Weights of a small transformer language model.
Architecture: RMSNorm before each block, untied embeddings.
Training: 247M tokens, 3776 steps.
Each number is 50 + 15 x the weight over the matrix's rms, rounded and kept within 0 to 99. Layers, rows and columns count from 0.

# up: layer 3 MLP up, 768x384, rms 0.0381, rows 338-372, columns 0-63
# down: layer 3 MLP down (transposed), 768x384, rms 0.0343, rows 338-372, columns 0-63
# gate: layer 3 MLP gate, 768x384, rms 0.0373, rows 339-373, columns 0-63
up338:83 57 49 32 51 72 58 44 59 78 42 38 64 63 60 48 73 68 43 58 13 16 47 53 33 40 60 40 62 84 53 27 35 50 52 58 85 48 37 58 20 44 47 52 42 73 60 48 56 53 43 53 67 49 69 55 54 52 40 51 65 61 55 23
down338:39 51 67 56 32 46 34 73 47 58 36 56 54 62 03 58 63 77 41 58 80 63 69 57 69 40 33 58 38 67 41 63 62 39 37 48 21 52 28 46 60 61 93 59 34 26 37 84 79 56 22 55 66 47 48 13 68 89 40 68 54 58 77 82
gate339:45 17 67 33 59 51 40 42 44 64 58 33 52 25 35 73 61 58 46 64 57 62 64 48 39 61 33 68 57 40 53 65 24 53 41 35 36 48 58 59 28 29 49 32 50 51 53 43 52 66 62 57 46 42 60 50 65 72 46 63 71 40 52 49
up339:70 50 47 27 35 44 47 31 55 49 64 48 47 37 62 42 33 42 22 23 47 50 40 55 58 62 46 32 71 59 59 31 56 54 46 60 47 51 50 52 41 54 42 53 60 46 55 26 44 57 48 69 66 49 69 35 61 45 59 48 55 51 48 44
down339:24 20 45 48 37 89 48 51 60 63 50 44 45 69 30 45 43 66 42 66 60 40 70 21 37 49 37 56 46 61 35 50 64 28 52 45 54 31 24 36 59 64 71 55 62 76 47 32 45 29 51 47 49 34 53 46 56 62 59 49 26 35 46 57
gate340:49 53 22 43 31 41 55 91 78 45 49 32 37 53 41 42 35 59 58 92 55 45 30 77 42 49 31 70 70 85 50 40 44 32 47 62 41 47 62 43 55 62 58 61 57 70 47 68 54 65 66 44 62 43 65 70 43 20 84 34 88 68 35 73
up340:66 61 76 34 57 47 42 51 51 34 41 49 42 45 50 61 44 41 32 29 35 41 54 42 51 66 56 58 59 11 80 74 37 40 44 62 36 55 77 17 71 45 46 53 50 77 38 31 28 24 37 25 72 72 46 73 55 28 26 41 45 24 36 50
down340:57 32 58 49 38 43 51 60 50 65 55 39 31 76 58 45 30 48 54 58 41 46 36 61 49 52 29 48 59 66 72 47 31 64 60 41 67 42 39 74 44 73 40 45 69 31 52 37 57 94 83 58 41 62 33 28 43 66 39 65 48 60 68 34
gate341:60 36 38 44 51 58 66 55 74 17 78 38 16 46 61 33 54 33 41 46 48 87 40 48 43 43 36 61 42 41 62 77 52 48 64 49 70 62 57 62 48 41 70 42 26 51 24 87 65 56 38 32 37 63 27 40 22 20 68 72 66 74 38 52
up341:70 50 48 45 12 62 46 62 64 38 31 56 37 60 70 55 67 41 45 73 27 65 66 69 24 67 64 60 49 46 32 43 71 60 57 67 51 37 65 78 62 61 42 31 49 24 12 45 41 45 31 35 53 54 58 51 45 68 70 28 54 40 39 55
down341:50 60 36 62 57 63 37 67 33 55 37 55 55 45 46 60 41 32 43 17 30 36 36 31 33 56 38 45 19 40 63 57 40 66 63 54 56 36 42 41 52 32 77 38 41 68 54 42 70 47 70 59 67 72 70 23 55 37 75 73 39 31 49 51
gate342:30 44 73 33 34 41 36 55 13 44 33 64 35 42 40 44 59 35 50 30 35 53 28 44 24 47 33 41 35 23 22 53 63 67 51 44 33 26 45 65 60 29 71 38 50 42 52 54 35 34 50 32 59 74 67 45 37 63 69 58 39 48 51 46
up342:44 32 52 32 62 36 63 46 53 47 76 50 55 84 46 65 12 45 54 47 68 50 54 51 44 49 41 45 21 50 67 63 67 54 57 55 32 42 45 54 22 66 34 46 54 46 43 81 40 65 48 51 23 63 50 40 58 51 36 40 78 49 22 58
down342:30 50 57 60 77 59 53 48 71 45 50 40 51 45 46 42 46 34 70 85 51 58 34 63 39 62 73 40 20 49 52 50 81 47 24 81 56 42 10 41 83 62 76 55 35 53 66 64 66 70 38 25 38 62 50 21 66 37 36 52 48 62 64 71
gate343:54 80 56 44 54 42 45 52 60 41 20 48 55 75 32 33 81 54 76 54 42 46 58 40 29 66 35 35 44 36 38 23 54 43 31 53 72 57 61 50 49 58 52 52 64 52 46 53 52 56 62 53 60 41 48 65 53 67 63 46 52 33 51 47
up343:28 58 60 23 54 42 47 44 44 33 28 60 64 57 63 47 62 62 58 51 24 31 55 56 36 64 75 41 42 27 65 52 66 53 51 60 43 17 52 65 62 60 29 57 79 60 66 36 67 67 56 64 39 48 34 55 74 31 53 38 55 72 45 62
down343:48 36 27 68 47 61 36 71 45 64 49 70 33 38 38 47 40 53 39 47 94 79 51 44 62 40 11 37 60 46 45 51 42 45 54 28 49 84 45 28 82 34 22 53 35 58 33 62 50 44 59 32 68 67 49 82 52 55 51 47 58 56 29 60
gate344:34 68 59 32 55 54 46 68 61 44 40 44 45 38 35 67 38 54 51 43 57 27 47 67 52 27 47 63 23 75 49 48 35 55 52 68 37 46 50 62 23 52 85 49 55 51 60 66 29 34 36 56 51 76 51 51 48 41 45 73 41 57 70 33
up344:51 62 52 56 47 49 68 78 37 38 49 45 50 55 55 33 82 49 34 80 79 40 48 41 49 57 62 60 27 60 46 35 28 63 48 43 41 40 31 67 35 63 85 40 60 68 18 51 57 37 66 77 56 79 37 75 63 48 50 58 69 65 58 60
down344:54 23 45 62 48 36 41 26 37 57 29 52 64 34 57 38 62 42 68 24 58 68 74 59 64 29 55 48 51 40 90 90 54 51 42 31 52 61 50 30 59 69 53 38 52 49 40 46 70 40 44 34 47 74 36 45 54 41 50 79 57 48 70 52
gate345:58 37 34 52 69 57 42 45 59 69 65 61 42 61 71 48 23 47 62 57 54 41 55 63 27 43 42 34 65 81 36 43 73 75 51 56 28 45 48 71 47 99 50 58 43 37 47 84 20 66 68 27 63 32 68 53 60 35 58 38 67 55 34 73
up345:49 38 48 26 58 73 27 55 39 56 65 56 28 38 71 70 38 41 54 55 65 45 64 51 28 25 41 61 66 68 54 53 84 51 51 53 28 52 78 50 57 46 43 69 54 56 64 52 32 48 46 34 60 30 32 46 73 38 44 29 38 47 40 50
down345:45 38 74 45 38 45 46 44 24 42 32 60 40 44 53 57 86 41 43 69 47 45 43 58 42 46 54 52 26 11 67 58 42 37 58 48 40 44 67 52 74 34 47 33 31 49 59 59 62 33 25 50 50 54 43 47 34 73 53 38 48 50 66 40
gate346:34 41 67 47 62 77 73 43 54 52 41 71 51 55 47 46 35 49 33 46 33 50 72 56 15 41 40 55 54 48 32 74 35 66 58 44 51 65 41 41 53 34 47 43 73 47 63 59 37 46 50 46 54 32 39 58 37 40 49 54 84 67 54 37
up346:45 45 47 29 31 47 45 38 38 35 51 67 16 33 43 31 52 47 36 58 56 19 67 34 32 45 45 47 59 29 51 68 52 49 47 39 52 70 49 54 70 58 65 59 33 61 76 18 52 43 74 56 55 31 46 56 64 24 77 47 66 31 44 84
down346:47 49 44 49 78 70 40 49 24 44 45 56 60 57 62 51 48 61 69 59 25 51 37 55 78 42 75 59 44 43 48 31 69 39 36 61 49 42 49 35 50 47 54 64 46 63 30 61 45 58 46 58 57 42 85 42 40 63 16 49 74 50 51 42
gate347:31 61 57 59 60 72 67 58 22 27 24 67 62 51 09 67 25 55 64 72 67 37 38 46 23 79 29 36 18 27 59 63 54 52 48 52 35 30 32 48 38 29 59 55 68 82 31 53 60 40 69 27 44 37 60 38 50 63 61 59 69 53 61 47
up347:42 80 52 56 41 92 55 50 55 66 28 33 52 38 04 52 48 50 69 19 43 56 40 53 57 63 47 42 31 24 83 46 56 46 65 19 53 58 64 36 33 39 54 72 73 39 50 56 47 59 46 42 48 41 95 40 39 72 43 64 66 50 44 49
down347:70 57 73 60 45 80 29 59 49 58 49 32 47 37 23 45 53 49 24 25 28 33 47 69 24 28 56 54 70 54 60 63 65 32 47 67 53 69 65 29 34 52 39 60 70 35 68 30 58 37 13 70 76 42 94 37 59 82 77 37 53 67 44 65
gate348:54 52 47 34 48 81 46 82 30 73 48 57 60 73 41 37 57 69 48 64 48 28 67 58 39 49 28 39 61 51 41 71 44 53 31 67 62 67 54 62 41 64 72 33 66 41 40 47 52 47 43 35 51 26 64 52 32 74 49 57 46 65 55 68
up348:75 55 33 50 57 61 44 47 45 53 74 59 48 72 47 58 06 60 72 55 55 44 44 50 52 37 41 38 59 53 42 38 33 32 20 16 38 56 56 75 32 32 59 32 73 37 64 67 53 58 46 54 15 48 60 48 68 48 58 63 41 69 49 73
down348:50 57 66 66 46 82 47 14 32 32 46 57 54 29 46 37 45 65 42 32 66 47 41 67 58 74 57 16 33 59 35 39 45 65 31 60 80 67 43 55 30 49 68 53 45 65 49 37 54 68 49 47 77 39 72 34 32 45 64 46 37 39 34 55
gate349:67 23 57 41 47 28 49 38 70 27 47 53 47 54 44 52 35 45 30 64 57 42 63 45 57 59 26 45 66 63 41 69 49 35 53 29 40 52 38 22 79 57 46 49 66 57 68 46 86 33 37 36 64 26 60 56 64 51 51 73 58 51 43 41
up349:91 50 62 41 23 27 81 39 58 33 66 42 65 51 36 26 63 53 61 53 51 70 30 42 78 66 59 31 33 41 30 60 55 33 50 45 50 39 92 46 57 61 73 44 37 59 41 74 21 62 62 10 13 63 41 58 81 46 82 48 54 74 55 67
down349:60 52 44 41 63 32 14 38 61 45 44 43 74 75 68 26 56 19 45 51 65 61 63 38 58 17 64 31 41 54 00 34 42 43 44 54 61 54 23 33 53 38 50 63 39 49 61 37 65 42 53 30 44 33 49 46 43 51 36 56 49 37 72 58
gate350:45 58 57 48 55 64 54 78 34 37 37 76 59 34 24 39 50 64 72 70 44 75 34 59 40 78 49 49 41 50 48 53 34 62 17 58 50 53 65 46 30 49 36 65 67 59 35 54 61 74 54 56 67 66 38 44 23 47 68 44 25 45 52 52
up350:36 56 47 45 63 48 19 22 37 32 52 81 54 37 46 53 54 56 69 28 41 37 46 64 59 62 53 40 60 45 49 45 63 38 68 45 23 54 52 57 37 33 64 44 55 45 76 58 61 45 55 56 43 49 43 34 63 44 30 64 61 38 57 62
down350:60 36 43 69 38 69 53 67 43 51 31 53 68 70 44 39 43 41 32 72 67 73 58 46 43 66 76 69 40 49 73 41 62 58 35 45 63 63 59 49 46 44 52 72 41 62 62 60 89 59 28 51 67 63 47 69 27 36 53 67 42 74 46 42
gate351:60 25 69 30 82 52 39 52 26 51 56 64 63 62 56 66 51 43 32 45 51 71 40 35 41 66 49 46 54 51 63 40 50 54 58 20 61 43 40 59 62 28 51 00 62 65 66 69 24 43 54 35 24 39 57 35 31 52 57 51 21 48 89 77
up351:39 38 45 65 53 45 69 50 73 63 48 53 41 59 51 35 31 52 51 30 62 32 31 30 62 67 56 26 51 43 65 55 38 57 52 69 50 55 35 58 47 37 66 68 47 67 25 47 49 20 36 78 56 47 17 58 19 64 60 55 42 29 59 46
down351:72 46 47 29 54 63 55 39 72 43 61 58 62 63 57 57 50 53 56 66 44 51 36 41 58 50 29 65 45 55 25 75 38 58 55 54 58 36 44 38 57 34 49 59 33 64 55 34 26 68 39 36 26 54 61 33 47 23 70 38 37 42 45 46
gate352:47 30 92 46 57 55 30 65 41 58 46 36 67 44 60 42 37 56 18 72 75 67 65 46 71 54 40 55 43 58 55 61 42 47 53 43 74 54 26 44 58 51 55 42 40 41 48 20 75 58 64 58 45 48 29 32 71 18 33 59 44 48 41 47
up352:67 53 36 30 58 47 45 32 39 81 37 45 52 62 31 53 52 54 46 34 52 46 62 72 25 67 54 35 47 64 37 49 65 58 63 34 48 41 70 42 50 64 77 59 73 74 35 54 52 45 53 25 31 56 46 42 66 66 63 31 54 34 40 60
down352:47 54 65 31 52 35 23 77 69 27 46 54 54 60 73 55 50 63 50 60 53 43 54 21 84 43 73 64 46 59 75 69 54 52 43 61 51 71 27 40 30 58 55 63 53 30 61 59 54 64 69 81 50 74 46 58 41 20 46 67 40 44 39 63
gate353:56 62 79 54 46 52 50 63 65 32 38 37 81 41 36 66 40 54 53 47 55 60 54 76 59 51 46 36 73 34 68 43 13 24 58 32 54 47 38 53 19 35 69 63 99 48 64 43 42 64 70 60 43 53 31 45 23 73 57 63 56 25 60 48
up353:41 48 36 65 76 43 90 45 58 45 35 32 74 12 16 35 40 59 92 20 58 58 37 63 67 62 40 22 52 08 37 24 39 36 47 36 53 38 44 43 54 43 61 54 33 31 48 35 56 60 38 53 73 54 59 56 80 46 75 41 38 47 52 43
down353:37 35 70 52 36 22 43 73 95 47 28 38 63 44 96 80 55 59 29 83 58 42 47 47 43 53 50 26 35 35 46 28 76 68 80 59 54 61 35 76 99 68 40 49 56 63 58 56 54 48 59 36 29 33 52 53 38 46 59 32 67 35 38 68
gate354:51 50 81 43 58 24 34 43 50 39 02 56 44 64 26 64 40 23 44 27 57 56 72 70 65 41 30 30 40 44 38 28 41 46 41 39 32 32 51 59 50 23 29 30 40 57 32 60 38 69 33 44 44 27 44 65 64 55 37 38 62 36 37 68
up354:43 57 62 49 40 29 37 70 32 45 47 72 49 22 53 62 82 45 43 48 53 37 44 22 69 42 24 70 54 56 71 47 37 48 40 62 39 50 43 46 58 70 33 82 44 47 68 51 55 57 35 56 59 41 43 76 25 33 61 63 82 50 54 44
down354:47 65 50 70 49 60 74 58 51 40 42 61 64 64 48 56 51 21 36 61 45 59 53 43 59 36 55 76 39 56 39 52 70 59 57 44 65 36 31 43 71 39 66 49 43 39 43 43 63 46 45 66 28 58 56 52 45 59 47 52 53 56 28 38
gate355:33 51 40 40 45 56 49 48 66 27 64 29 51 50 50 57 51 46 73 42 27 39 56 50 34 50 39 21 41 70 36 73 56 58 41 28 65 46 55 69 22 87 66 41 66 56 36 22 57 46 55 69 48 50 53 49 50 48 72 51 47 73 51 39
up355:66 60 68 70 45 52 52 40 39 72 55 39 41 26 56 74 51 53 56 68 70 64 31 74 65 37 51 34 42 57 37 62 42 44 67 54 71 47 53 44 53 37 40 64 58 42 48 64 50 60 42 35 23 52 71 31 56 87 60 52 64 72 52 63
down355:25 41 47 32 41 68 50 80 56 28 91 79 40 44 21 35 67 62 53 34 50 49 73 58 36 48 49 27 33 54 53 50 52 36 26 44 66 48 13 35 29 62 49 35 61 40 47 18 53 68 45 45 59 27 33 64 43 26 42 45 85 64 56 50
gate356:65 37 47 52 41 49 74 44 54 26 51 64 50 50 46 40 53 57 44 58 46 60 74 70 51 66 42 54 57 59 47 60 60 47 83 39 37 51 56 52 63 56 45 48 32 22 50 88 46 61 55 25 60 40 46 59 62 50 58 41 87 46 45 52
up356:33 63 53 35 47 35 51 50 29 31 07 54 17 33 58 52 70 39 61 07 48 30 50 47 66 27 65 61 37 84 39 26 72 40 70 30 55 53 31 69 41 43 58 83 48 47 62 46 57 57 55 72 62 55 28 43 41 36 62 28 50 45 48 47
down356:46 44 71 48 61 53 49 44 88 65 53 31 64 68 48 41 46 51 43 47 66 84 49 75 47 52 25 35 64 47 41 42 33 61 49 64 52 32 35 60 53 50 33 60 53 80 39 47 54 63 52 67 35 55 56 25 52 30 32 50 50 54 41 58
gate357:81 58 45 38 47 69 72 65 26 58 41 60 49 69 21 48 44 43 56 39 50 32 52 86 41 85 33 61 63 48 38 52 62 37 62 44 34 47 46 50 44 49 63 33 46 56 84 48 60 49 51 40 58 63 56 61 50 76 69 45 58 25 57 48
up357:62 82 51 29 54 69 43 87 68 51 22 61 45 37 30 52 48 41 45 42 81 24 78 70 41 45 51 42 77 56 63 50 53 40 54 72 53 37 58 40 54 45 42 81 76 40 45 09 66 76 47 57 49 06 71 85 54 54 32 42 70 37 43 47
down357:51 62 57 35 67 65 58 52 64 61 73 55 52 57 51 42 69 50 40 80 63 38 48 42 40 32 23 10 36 72 55 49 39 69 17 64 71 35 38 44 45 72 46 62 53 57 26 56 33 71 62 33 42 34 71 47 60 67 46 43 32 75 62 46
gate358:49 38 47 48 54 38 69 57 39 67 57 51 51 62 73 58 55 46 49 29 46 45 58 31 21 74 43 69 68 36 42 40 49 55 72 44 18 42 67 33 17 59 59 36 56 63 45 31 79 69 64 58 40 64 46 43 30 46 68 52 86 26 24 22
up358:54 76 33 62 45 30 42 42 47 64 51 54 53 13 46 43 50 40 47 28 61 54 60 63 64 24 55 50 24 63 67 47 54 26 58 68 55 06 59 66 32 46 77 51 56 55 70 60 36 31 42 22 53 51 43 74 92 76 52 29 53 53 59 31
down358:53 38 66 28 47 61 67 50 48 57 57 56 56 57 46 34 59 64 47 43 39 33 39 50 47 89 49 59 42 60 43 47 64 50 82 43 75 53 25 47 75 29 33 36 50 24 07 47 37 57 44 35 85 22 30 63 62 50 49 38 54 57 40 48
gate359:49 36 65 35 79 43 52 37 60 68 55 34 44 29 41 45 46 42 41 70 49 69 79 66 64 59 35 33 43 64 60 31 51 43 58 44 53 32 44 21 45 35 99 34 49 49 43 48 39 45 67 36 46 65 48 17 68 46 52 57 61 31 44 61
up359:46 63 49 58 28 34 37 24 22 37 33 45 51 57 47 57 64 55 68 59 44 44 44 44 19 57 42 32 37 59 29 56 47 38 50 59 48 91 45 66 39 60 46 42 43 61 28 68 60 54 50 65 64 77 35 41 55 56 37 51 43 65 40 44
down359:48 32 49 34 65 50 58 52 65 58 49 46 76 42 58 42 47 42 32 56 60 51 71 46 53 44 47 53 48 69 56 43 56 65 62 24 51 50 30 37 51 36 74 34 53 34 41 39 65 46 45 54 66 69 36 33 47 27 40 46 49 46 51 61
gate360:50 48 66 44 37 67 61 59 57 72 53 72 43 54 51 45 54 39 69 50 61 49 66 47 41 67 51 27 73 61 44 30 44 34 61 33 47 19 58 27 33 80 68 28 87 57 73 45 58 44 46 47 33 57 53 55 45 34 83 42 42 50 60 53
up360:51 58 50 45 54 37 31 24 48 55 55 44 65 39 26 59 28 30 55 64 30 27 55 48 60 32 53 48 36 43 61 74 44 77 45 53 54 57 52 83 40 44 52 40 26 20 55 57 56 29 37 45 79 17 38 55 41 91 34 59 63 21 56 37
down360:48 42 46 51 56 23 26 60 17 51 88 43 59 85 56 53 80 58 45 24 34 67 52 36 62 34 58 68 62 48 30 38 64 36 18 37 32 59 69 40 37 63 41 39 53 85 48 68 78 45 61 72 52 57 32 37 57 37 64 37 49 36 40 45
gate361:51 30 43 58 35 37 43 62 38 45 18 59 62 70 34 61 53 51 60 42 40 28 62 58 54 64 39 53 46 49 55 42 26 65 39 45 47 39 38 41 50 53 41 25 61 47 26 58 55 58 44 55 51 59 53 51 28 29 42 57 46 47 67 53
up361:55 67 74 60 37 44 52 61 52 50 56 43 38 39 64 64 68 39 53 53 36 67 46 10 34 55 47 57 56 49 55 30 33 45 58 67 51 32 50 23 42 68 62 69 67 64 47 51 68 41 54 58 36 68 21 52 40 46 63 49 70 65 40 36
down361:50 36 52 57 68 48 46 36 46 29 44 69 68 49 47 51 50 22 44 61 33 33 56 78 56 36 88 50 55 32 67 59 65 29 49 44 32 46 28 50 60 45 66 47 56 57 44 44 63 29 39 45 15 46 72 39 34 32 57 61 45 47 63 76
gate362:61 42 68 26 56 47 32 62 56 51 73 57 72 65 15 50 59 96 55 76 51 60 54 70 41 42 29 71 59 53 54 46 38 60 38 49 51 46 52 58 48 45 59 35 70 70 46 40 40 57 60 51 67 39 52 66 51 39 49 54 49 55 42 49
up362:31 52 87 42 43 33 39 59 49 48 50 56 66 61 43 58 39 57 59 73 42 49 70 25 32 48 31 43 22 30 45 43 80 51 38 70 61 43 57 64 65 68 42 74 37 61 52 62 54 37 40 49 65 58 45 59 51 52 40 60 44 24 56 32
down362:53 32 44 39 33 60 43 43 56 82 46 66 60 42 45 80 52 47 30 80 54 61 38 59 38 56 09 57 64 64 45 34 48 59 45 18 30 29 35 43 63 46 60 47 52 42 46 56 56 32 43 47 54 23 53 38 64 56 59 42 58 63 60 68
gate363:51 36 58 23 35 50 74 50 37 37 79 55 40 59 53 59 47 38 54 13 70 42 37 52 72 60 33 69 59 90 39 60 51 32 61 61 44 61 57 35 54 76 47 35 44 74 62 65 59 67 58 42 29 45 38 43 14 31 42 60 75 48 50 53
up363:42 62 62 50 66 40 57 49 66 28 21 24 14 32 48 59 43 48 56 36 39 61 60 57 72 65 65 28 51 67 59 28 32 55 58 56 88 25 40 59 66 53 51 46 64 49 31 26 78 35 54 90 64 52 57 46 37 58 36 41 53 38 71 74
down363:37 52 53 47 73 36 33 59 13 54 75 38 71 45 61 50 66 46 73 13 39 65 20 47 36 27 45 42 73 78 21 63 66 56 64 50 44 63 34 29 45 38 38 51 16 58 59 41 48 83 66 58 34 43 36 92 55 70 55 30 36 52 51 37
gate364:52 25 44 64 31 13 41 40 51 69 74 51 50 46 65 39 15 23 61 73 35 44 53 30 41 60 47 18 50 60 16 52 55 45 64 21 54 77 42 42 29 42 69 69 58 39 41 44 57 61 56 62 50 46 44 64 71 46 63 70 22 53 49 68
up364:32 65 62 56 37 49 20 61 41 41 48 32 52 54 59 62 20 59 52 59 38 37 49 60 38 51 59 57 36 34 74 63 45 21 45 42 31 56 34 62 41 45 13 60 60 53 48 39 77 71 33 51 43 63 47 83 34 57 49 60 60 76 66 06
down364:56 59 41 54 67 84 64 40 77 72 38 54 42 39 44 61 64 33 45 42 46 79 49 58 37 39 27 43 52 56 40 43 42 35 41 67 74 54 77 38 51 62 49 48 45 60 71 34 69 37 61 60 37 79 72 43 37 62 50 27 62 57 28 65
gate365:29 74 29 66 41 19 75 53 60 30 58 44 37 46 19 57 69 35 63 67 61 31 15 55 71 57 44 53 40 59 31 41 45 56 39 22 61 57 47 53 29 45 63 36 59 28 36 31 37 52 48 54 47 62 67 36 40 58 65 45 48 52 38 38
up365:48 71 23 88 44 67 59 75 49 45 73 29 53 40 30 62 52 42 48 62 63 56 57 61 79 31 41 60 86 41 35 61 55 53 47 46 34 19 59 33 47 71 31 49 37 54 61 53 55 48 51 45 49 87 67 61 58 56 55 44 61 98 40 25
down365:39 33 46 35 43 61 68 52 38 56 32 45 17 42 46 72 50 54 41 57 46 42 44 94 63 59 61 33 30 61 73 84 42 62 29 37 56 48 13 38 45 39 60 68 73 21 52 50 36 42 43 43 56 77 25 51 79 50 74 32 61 77 21 41
gate366:43 57 51 51 58 69 59 67 54 61 54 71 64 67 63 56 52 36 78 43 66 49 47 44 51 70 38 56 56 38 56 49 61 44 48 79 40 46 37 50 87 44 52 26 62 47 53 89 24 62 56 48 49 48 40 47 63 48 47 26 71 59 55 30
up366:59 86 59 60 41 39 49 45 42 48 19 58 46 44 44 50 60 74 42 78 25 31 65 57 27 53 53 74 44 51 50 43 33 28 27 49 58 54 57 65 40 36 48 53 42 51 39 49 84 36 43 66 61 36 61 70 36 46 58 56 34 21 42 33
down366:51 53 38 54 47 43 45 45 48 70 38 29 56 77 50 45 43 60 54 39 49 71 65 44 65 39 45 64 55 27 53 55 76 85 31 43 65 50 61 53 43 47 71 39 31 41 50 35 42 53 36 48 79 60 37 44 40 37 34 69 48 29 26 65
gate367:65 47 54 69 56 47 63 45 46 59 55 54 66 35 48 41 65 54 48 53 60 71 31 38 39 62 49 39 79 88 16 25 47 58 51 38 35 37 33 66 61 54 45 48 37 65 54 49 55 47 60 53 59 75 34 76 36 47 58 48 68 44 63 42
up367:59 93 40 06 35 71 69 48 51 58 75 37 52 42 64 36 58 50 52 62 39 69 36 34 39 38 58 58 30 53 37 68 36 38 57 58 56 53 30 48 40 52 46 37 19 57 85 45 68 43 81 34 55 45 50 41 49 62 71 30 52 59 44 34
down367:40 68 41 22 39 61 34 42 51 40 44 54 61 36 55 45 48 63 40 30 47 58 44 45 68 56 78 57 52 57 63 32 30 60 66 28 66 39 12 57 39 90 22 27 35 85 25 37 39 21 61 75 64 55 41 53 55 46 47 61 32 39 58 35
gate368:42 34 37 47 45 55 58 43 37 32 80 68 57 62 35 43 48 50 41 63 56 66 21 32 58 26 61 51 47 54 57 45 63 48 27 67 52 53 48 48 52 57 33 59 40 37 27 45 36 45 61 49 57 66 62 25 60 34 39 77 43 46 37 46
up368:46 42 41 50 34 70 51 41 49 55 65 30 44 44 52 34 63 73 53 51 50 67 57 37 40 54 53 54 40 43 45 61 55 40 57 49 64 39 63 37 67 62 50 50 31 44 52 44 39 34 64 64 52 51 50 25 63 46 46 46 72 48 45 57
down368:50 53 48 49 74 49 49 54 44 53 44 76 53 61 40 43 50 46 71 40 60 41 53 44 61 49 53 39 42 38 43 30 52 39 33 40 52 59 66 47 29 51 31 69 31 57 21 58 54 59 45 49 52 34 57 50 58 61 41 75 30 64 69 38
gate369:52 54 59 35 53 25 52 44 52 34 49 36 58 33 46 61 33 36 47 59 34 41 50 53 26 60 38 15 21 41 37 49 34 51 43 36 29 52 41 40 73 60 53 43 47 55 25 60 27 64 63 35 43 49 37 48 40 49 48 68 74 60 22 52
up369:65 41 46 63 47 35 31 71 44 51 56 80 51 55 53 73 67 51 39 53 42 49 50 62 57 34 44 79 54 32 73 39 45 28 48 43 39 29 55 67 59 56 30 50 54 44 32 53 48 65 41 36 49 52 80 54 22 16 43 75 64 55 53 33
down369:32 62 21 55 68 48 40 55 55 81 54 64 19 55 45 41 35 54 40 28 54 62 54 37 67 38 23 44 45 57 54 49 32 40 46 56 17 47 53 55 41 60 33 58 43 52 63 38 49 40 28 26 36 33 36 45 79 70 42 47 50 50 72 34
gate370:39 38 52 51 76 49 48 50 29 51 35 64 61 75 24 43 39 58 50 80 54 45 40 66 32 62 47 33 38 69 57 52 59 58 28 49 46 77 82 27 41 50 26 34 48 43 53 45 58 51 26 51 47 40 63 65 34 51 86 64 38 60 49 46
up370:56 64 38 86 41 20 50 60 56 39 60 57 53 62 42 52 38 36 42 54 40 33 20 58 64 63 43 54 57 59 73 69 47 24 54 82 16 59 51 46 64 45 60 59 41 42 52 57 55 41 48 27 46 37 47 67 66 67 36 32 50 57 42 52
down370:48 75 70 70 31 79 51 39 34 45 25 32 43 68 69 40 43 49 66 49 68 46 54 62 53 48 70 36 33 42 36 46 40 74 75 56 68 36 60 74 38 67 55 49 41 57 83 57 49 42 54 60 54 50 38 58 46 33 45 58 65 68 55 21
gate371:39 26 66 24 56 52 45 48 49 43 53 38 37 68 43 58 62 79 43 39 63 63 54 46 35 69 39 63 35 39 24 51 41 56 64 46 41 33 40 49 62 67 47 62 65 42 67 52 58 27 37 43 69 48 82 43 27 51 41 27 66 28 59 26
up371:69 52 43 60 22 64 68 49 74 64 41 50 54 41 30 41 68 56 36 82 33 32 44 39 47 49 39 48 46 58 67 47 40 68 38 63 57 38 42 25 54 61 59 68 51 52 58 48 65 28 70 36 68 48 42 71 64 47 60 58 79 22 57 50
down371:64 57 50 48 48 62 51 27 62 53 48 41 77 40 28 62 68 39 51 62 34 38 52 41 51 36 49 59 40 38 50 50 85 31 35 47 47 44 80 61 68 18 40 66 16 51 57 30 60 42 46 57 45 33 45 59 53 33 44 44 45 41 38 72
gate372:47 51 48 43 63 26 56 61 23 28 55 48 40 68 76 61 41 28 49 67 50 30 01 36 68 70 44 65 58 55 25 62 52 85 87 49 52 55 52 43 57 58 78 22 63 62 26 66 70 54 57 33 13 70 59 45 23 48 53 61 41 53 16 58
up372:43 11 30 83 47 32 32 65 45 68 84 54 38 72 55 57 19 73 53 74 57 52 59 47 63 46 64 51 54 50 58 53 70 53 38 56 57 52 40 65 52 43 43 41 40 39 45 39 27 52 38 43 50 46 34 36 73 46 68 57 29 72 64 88
down372:56 26 82 71 80 43 45 60 61 42 33 64 57 55 75 33 60 57 59 68 55 37 50 12 57 28 32 44 38 47 41 50 63 49 24 38 63 22 83 54 56 79 48 92 43 81 40 63 51 27 45 31 48 45 45 44 74 50 37 57 43 38 57 76
gate373:69 48 35 36 80 51 69 70 68 70 69 51 59 54 48 66 45 48 52 37 44 39 52 70 37 43 57 47 28 63 22 61 43 77 45 28 37 25 52 47 55 68 50 62 42 47 46 63 36 36 42 32 40 53 51 26 20 45 69 82 56 63 49 44